Part of a small language model's weights.
Size: 15 layers, 12 heads of 32, 16.8M parameters.
Architecture: LayerNorm before each block, rotary positions, biases on query, key and value, untied embeddings, normalized queries and keys, capped logits.
Training: a variant of Muon for these matrices, 298M tokens, 4548 steps.
Each number is 200 + 30 x the weight over its row's rms, rounded and kept within 0 to 999. Layers, rows and columns count from 0. The size before them is the row's rms in percent of the matrix's.

# up: layer 12 MLP up, 768x192, rms 0.297, rows 358-389, columns 96-143
# down: layer 12 MLP down (transposed), 768x192, rms 0.308, rows 358-389, columns 96-143
up358,089,194,204,187,198,201,249,144,187,228,168,170,205,212,186,208,201,198,204,226,265,183,141,183,199,164,239,201,200,182,185,197,162,170,207,211,161,175,229,212,141,264,152,215,199,219,215,167,210
down358,092,177,191,218,111,212,246,225,248,185,230,201,165,172,173,190,231,218,240,135,216,190,191,191,203,230,218,214,179,183,196,187,148,190,253,125,296,183,248,202,253,187,192,216,184,181,230,227,219
up359,098,173,230,202,154,264,219,221,189,217,204,198,217,157,226,185,245,216,163,208,254,232,152,166,209,192,204,187,241,240,206,169,224,218,236,189,184,203,265,189,163,210,193,171,237,284,235,139,178
down359,107,211,195,233,262,206,233,185,179,226,197,164,178,133,182,171,205,211,171,131,192,229,184,170,135,234,210,166,213,181,221,180,221,207,238,201,237,193,172,227,247,197,156,183,219,262,210,146,188
up360,102,245,206,168,180,203,203,191,193,197,189,154,187,203,205,250,168,160,193,221,236,177,213,193,204,177,134,173,161,173,173,157,181,206,142,228,194,218,250,190,194,175,227,181,179,224,194,190,196
down360,100,254,231,233,196,200,204,196,182,223,212,193,236,181,197,208,191,184,194,246,163,183,227,208,183,229,187,242,171,160,207,181,168,222,161,191,197,194,190,184,172,198,154,168,180,213,197,238,251
up361,102,223,195,214,161,219,206,204,179,279,214,207,187,199,180,202,237,116,135,247,142,208,213,232,167,207,191,184,161,208,221,220,236,221,148,220,201,184,148,264,223,214,231,184,216,191,167,182,179
down361,106,200,143,250,191,185,179,207,176,204,181,189,237,225,200,235,235,261,234,152,223,216,192,204,182,248,162,168,191,187,252,205,163,192,234,175,183,232,174,197,231,183,213,218,193,204,216,186,205
up362,105,220,236,141,166,208,189,218,192,239,259,167,182,219,212,200,193,186,162,186,194,203,121,249,223,179,212,205,189,231,185,181,211,258,221,168,203,155,177,187,150,257,227,182,195,202,276,236,225
down362,107,178,174,213,197,164,231,228,172,223,164,223,177,222,213,183,238,244,231,166,211,194,140,232,215,139,215,189,214,167,229,205,203,183,150,183,269,212,210,184,227,173,200,194,156,182,203,170,225
up363,101,283,168,203,145,254,238,233,176,199,264,183,227,174,246,210,217,249,211,224,243,203,214,216,252,226,251,199,202,202,161,164,211,211,236,188,206,167,216,134,223,195,173,217,175,217,167,216,204
down363,099,256,211,228,235,197,254,240,184,192,168,228,184,149,195,167,211,154,208,213,166,186,244,192,187,165,232,187,220,216,204,195,142,198,207,243,183,206,169,168,199,178,226,173,226,170,174,137,246
up364,107,154,143,203,199,162,216,225,241,229,223,194,171,233,255,187,207,199,234,183,193,162,143,184,196,187,237,237,179,192,291,200,205,221,217,159,221,190,190,171,219,218,241,222,187,202,208,192,225
down364,098,185,251,249,213,185,217,210,204,204,247,175,229,192,216,197,150,229,206,154,178,260,168,166,227,173,165,204,207,185,250,256,190,148,212,191,209,223,209,224,186,186,209,169,228,194,215,234,185
up365,103,178,206,182,221,187,146,220,231,219,198,178,226,156,226,169,179,204,178,203,133,222,234,208,234,212,203,187,202,175,188,214,215,152,164,200,251,216,230,210,198,227,224,158,204,173,194,215,211
down365,098,189,167,188,195,226,196,236,173,246,231,206,226,192,224,200,151,156,191,173,204,185,229,178,219,232,176,230,164,209,162,250,217,203,182,183,183,171,219,215,216,226,183,166,198,274,185,181,206
up366,097,255,243,201,213,179,172,206,185,192,182,259,183,214,220,163,171,213,181,195,226,165,234,199,178,201,174,250,227,200,185,200,221,179,229,214,170,206,240,228,197,195,197,206,144,167,201,217,181
down366,097,212,198,207,147,178,198,179,197,199,173,192,158,227,234,192,188,235,201,169,199,239,201,158,216,231,187,227,150,195,202,202,172,238,156,260,195,233,122,200,224,211,200,196,213,195,193,196,252
up367,103,216,181,218,205,224,218,204,235,181,168,199,229,209,216,167,200,187,174,174,184,197,202,174,202,191,214,221,238,199,165,248,215,170,194,231,247,201,221,202,234,225,210,149,204,148,199,217,127
down367,100,148,226,181,189,173,223,200,214,182,189,172,220,230,149,164,186,203,158,237,207,179,200,181,142,248,143,205,183,184,189,211,170,230,264,206,225,213,204,234,196,222,191,246,238,171,206,192,243
up368,095,194,235,167,155,222,218,219,177,189,235,187,169,231,194,190,192,192,212,209,202,175,153,179,215,206,209,208,217,187,198,212,200,193,208,168,216,214,201,207,212,259,110,223,220,248,194,189,161
down368,092,226,207,199,211,171,182,223,210,153,221,245,218,186,194,186,224,173,228,155,190,213,207,175,235,223,187,155,208,195,143,209,230,208,182,183,162,162,194,153,222,192,128,239,231,177,202,254,229
up369,085,171,227,226,228,167,218,212,207,228,156,204,241,223,213,168,239,212,195,224,156,162,181,190,205,146,238,200,192,184,195,261,177,180,218,162,197,192,218,296,205,232,159,189,250,195,216,213,212
down369,090,180,232,210,199,215,212,220,146,160,193,226,227,149,178,166,247,191,203,200,218,240,194,199,145,214,213,235,176,224,179,198,161,183,146,161,224,198,200,205,170,197,202,230,257,222,220,190,201
up370,102,201,157,163,189,220,219,163,255,220,175,170,216,199,166,180,215,180,208,140,170,213,214,242,217,230,209,200,188,205,222,165,193,178,224,200,198,194,194,166,171,192,204,244,224,232,225,185,225
down370,102,145,246,180,181,222,268,227,198,200,193,151,223,229,147,171,213,178,227,254,185,215,179,205,183,149,198,197,214,203,241,207,234,233,176,229,181,189,245,210,196,213,207,182,218,199,178,195,227
up371,100,186,214,163,165,144,183,178,230,238,169,186,157,189,180,190,229,213,215,177,173,212,180,141,152,205,205,197,229,227,168,203,198,230,203,180,205,139,191,257,184,217,200,182,240,228,233,232,177
down371,101,173,223,175,138,229,211,247,207,183,240,222,180,173,189,219,201,233,182,125,196,206,199,183,217,188,168,191,253,172,190,264,190,226,135,223,214,179,140,200,181,209,232,192,204,203,232,178,192
up372,097,189,193,181,225,162,233,234,168,199,269,240,172,214,231,224,214,204,225,239,200,202,192,212,226,213,234,187,191,201,250,118,173,169,173,224,144,192,259,218,145,187,126,163,231,168,169,179,168
down372,097,203,158,225,208,247,198,224,186,169,215,199,139,198,238,212,249,215,192,206,155,251,148,195,246,178,218,202,208,240,206,221,206,218,190,217,192,151,190,207,181,178,209,254,183,238,213,159,244
up373,100,121,199,193,233,198,138,206,173,218,188,227,212,243,222,173,180,247,211,226,172,198,204,213,201,274,212,246,186,189,227,186,191,219,177,196,204,190,193,128,200,176,208,219,208,217,215,168,181
down373,101,212,145,175,146,189,141,195,206,177,173,153,219,273,175,196,230,164,169,201,175,197,158,215,200,191,233,246,189,117,198,243,149,208,159,202,171,200,198,207,233,180,194,222,206,222,179,199,183
up374,095,205,205,203,216,197,201,173,149,256,168,204,221,163,149,187,173,157,220,202,187,177,193,149,215,194,235,215,163,248,152,174,233,202,228,170,202,197,237,223,257,202,205,187,225,247,157,192,256
down374,096,203,193,204,213,154,171,227,188,134,190,203,238,182,222,185,184,183,161,225,173,160,223,279,204,177,168,231,218,203,187,227,167,177,192,253,199,197,231,191,238,243,218,163,210,190,209,189,187
up375,089,218,196,177,204,195,226,179,203,193,225,207,219,179,164,226,236,134,263,224,142,180,259,197,208,225,259,151,186,215,176,200,164,197,155,229,166,192,222,192,206,188,203,203,201,222,207,175,192
down375,101,215,229,199,253,230,189,200,264,195,234,200,189,241,211,215,190,200,201,233,233,173,209,169,272,193,209,223,215,214,214,181,144,190,213,191,255,208,129,171,184,195,165,215,146,152,162,195,141
up376,092,169,212,195,219,203,184,227,187,211,182,206,215,232,170,219,238,192,179,188,210,219,180,202,232,201,201,248,233,218,205,223,175,208,156,241,232,198,186,233,251,240,191,231,210,109,196,247,218
down376,104,216,184,220,204,173,196,209,205,186,211,135,192,204,225,207,200,174,234,215,237,174,216,228,177,197,187,185,178,182,214,207,179,214,200,191,215,238,216,171,224,138,158,167,200,194,182,160,196
up377,093,249,195,239,178,205,242,189,221,163,166,232,170,178,144,195,254,190,233,177,218,161,186,222,214,156,239,149,222,172,178,179,231,198,191,188,219,231,208,192,193,188,175,168,212,224,211,156,176
down377,096,183,194,210,198,201,224,236,241,215,211,201,248,168,203,259,176,215,217,132,207,171,229,183,208,262,156,235,154,159,153,205,223,235,189,192,242,236,175,201,228,164,223,253,162,196,223,229,176
up378,105,203,189,177,166,216,239,166,204,175,211,251,170,221,194,195,201,181,186,270,198,195,247,209,260,273,173,149,174,188,256,256,179,189,159,157,157,206,182,216,219,253,178,224,207,206,191,227,197
down378,095,172,208,218,193,212,214,229,147,186,191,163,178,194,119,209,192,209,217,157,203,196,199,209,204,200,220,191,243,151,186,142,140,190,211,203,199,226,195,217,210,198,170,163,247,191,224,199,131
up379,103,207,203,236,172,188,181,213,212,143,187,216,172,222,173,215,216,215,229,140,250,263,158,182,237,194,200,180,223,187,263,190,236,213,139,189,151,196,202,192,221,224,227,195,184,187,163,156,246
down379,102,248,177,242,197,189,178,183,188,175,191,206,213,212,279,187,212,236,229,177,202,270,194,190,200,253,202,221,174,196,189,174,226,142,194,156,221,224,178,223,195,194,212,145,186,211,172,168,142
up380,104,190,173,222,235,207,217,207,170,235,181,209,167,192,208,225,257,207,208,184,255,165,235,189,174,182,214,158,208,267,204,159,192,218,157,164,225,190,194,223,212,201,228,206,251,188,229,218,207
down380,103,228,230,226,219,174,155,146,179,174,141,224,223,232,270,188,194,199,178,246,178,215,202,180,207,221,167,170,218,261,223,211,195,217,199,242,232,199,188,253,237,183,165,215,170,231,206,167,197
up381,107,203,207,128,159,245,162,277,185,196,190,241,205,219,180,216,185,181,205,208,214,168,174,239,196,202,179,190,200,265,200,196,244,222,234,171,211,197,217,234,170,201,184,147,170,241,215,213,220
down381,109,181,221,186,198,177,185,186,258,212,248,202,191,213,202,268,227,194,180,168,212,180,208,207,194,177,201,186,135,173,248,169,175,190,192,160,212,233,243,189,201,180,134,164,185,224,176,230,259
up382,098,193,167,223,158,222,208,197,190,227,221,201,196,155,245,187,169,186,180,236,192,217,197,173,163,188,275,188,191,210,172,212,188,183,170,141,172,149,212,215,226,201,191,202,199,193,183,256,177
down382,101,228,233,180,237,219,191,200,229,212,217,249,199,194,162,231,179,178,182,212,153,197,243,206,242,219,192,165,217,229,218,131,150,191,183,211,248,238,197,233,189,223,143,227,165,174,201,155,211
up383,103,175,248,202,219,191,196,217,158,149,261,163,241,237,189,167,183,141,221,218,202,102,174,203,201,184,201,172,202,203,183,178,164,168,239,114,202,177,202,199,212,191,250,197,210,182,159,264,223
down383,096,139,166,218,155,173,218,196,170,151,289,171,172,241,150,206,234,216,205,194,224,132,158,210,167,220,226,200,174,202,205,210,179,250,147,159,203,252,204,198,215,205,161,255,222,172,226,194,178
up384,101,212,245,223,176,225,166,238,207,235,189,226,223,157,172,205,160,180,226,225,209,174,190,274,174,137,203,232,183,195,206,182,224,250,253,200,196,193,189,188,254,187,210,252,198,183,199,189,182
down384,098,225,224,181,179,202,222,181,232,138,188,197,151,215,237,215,162,179,229,200,179,185,166,214,240,191,238,236,177,180,187,206,171,176,214,169,178,168,207,227,159,225,192,182,162,251,227,209,214
up385,105,194,194,141,197,170,192,258,202,182,138,199,232,152,218,184,190,154,211,204,179,266,180,214,167,177,228,218,209,219,226,196,251,183,222,200,200,248,188,220,204,210,173,224,198,175,148,183,239
down385,104,238,187,224,165,170,217,217,184,220,219,240,231,207,183,236,160,239,185,215,210,169,245,194,219,159,215,164,231,149,198,214,172,212,196,211,211,220,187,129,168,153,177,173,178,193,159,188,226
up386,102,197,184,200,202,176,203,211,221,204,247,218,230,231,187,194,150,200,153,216,213,137,196,218,214,191,208,187,222,204,215,172,188,224,220,236,221,265,152,148,212,143,227,224,181,183,234,190,267
down386,097,247,188,178,170,205,184,211,170,218,190,203,199,227,218,173,222,208,201,217,206,208,200,229,187,209,225,237,166,157,211,179,186,152,204,210,224,183,208,170,255,219,163,206,180,222,227,206,287
up387,101,213,194,210,199,184,272,216,112,154,215,226,198,200,180,194,194,205,195,157,180,191,212,130,243,214,212,198,212,150,244,199,192,236,249,249,246,210,219,243,154,203,191,206,216,241,171,192,234
down387,098,215,193,202,160,200,215,266,179,181,220,197,220,220,202,161,169,192,206,201,193,160,222,180,213,218,198,176,269,115,201,222,215,178,191,210,136,181,229,171,215,271,218,221,177,207,223,174,197
up388,102,243,205,204,204,209,158,197,161,196,213,250,187,137,243,235,102,187,177,199,223,219,225,146,196,236,175,204,217,219,193,210,198,234,208,231,225,196,210,216,160,207,211,171,188,218,216,223,176
down388,098,183,230,209,196,145,223,187,189,237,178,211,189,148,255,253,168,209,199,179,219,253,237,213,192,163,198,224,213,188,204,211,186,247,159,167,204,195,216,138,191,186,178,186,198,225,202,186,231
up389,105,213,266,236,216,189,174,236,181,219,198,175,217,213,172,225,195,227,242,244,191,146,226,218,154,200,167,211,220,198,171,165,195,174,226,169,229,144,206,226,195,251,176,174,195,190,193,185,221
down389,106,181,176,238,154,276,210,204,209,241,189,198,176,145,177,184,210,153,251,156,194,136,190,211,201,186,140,189,191,225,170,211,249,177,206,195,202,251,195,207,187,230,179,132,219,195,179,213,166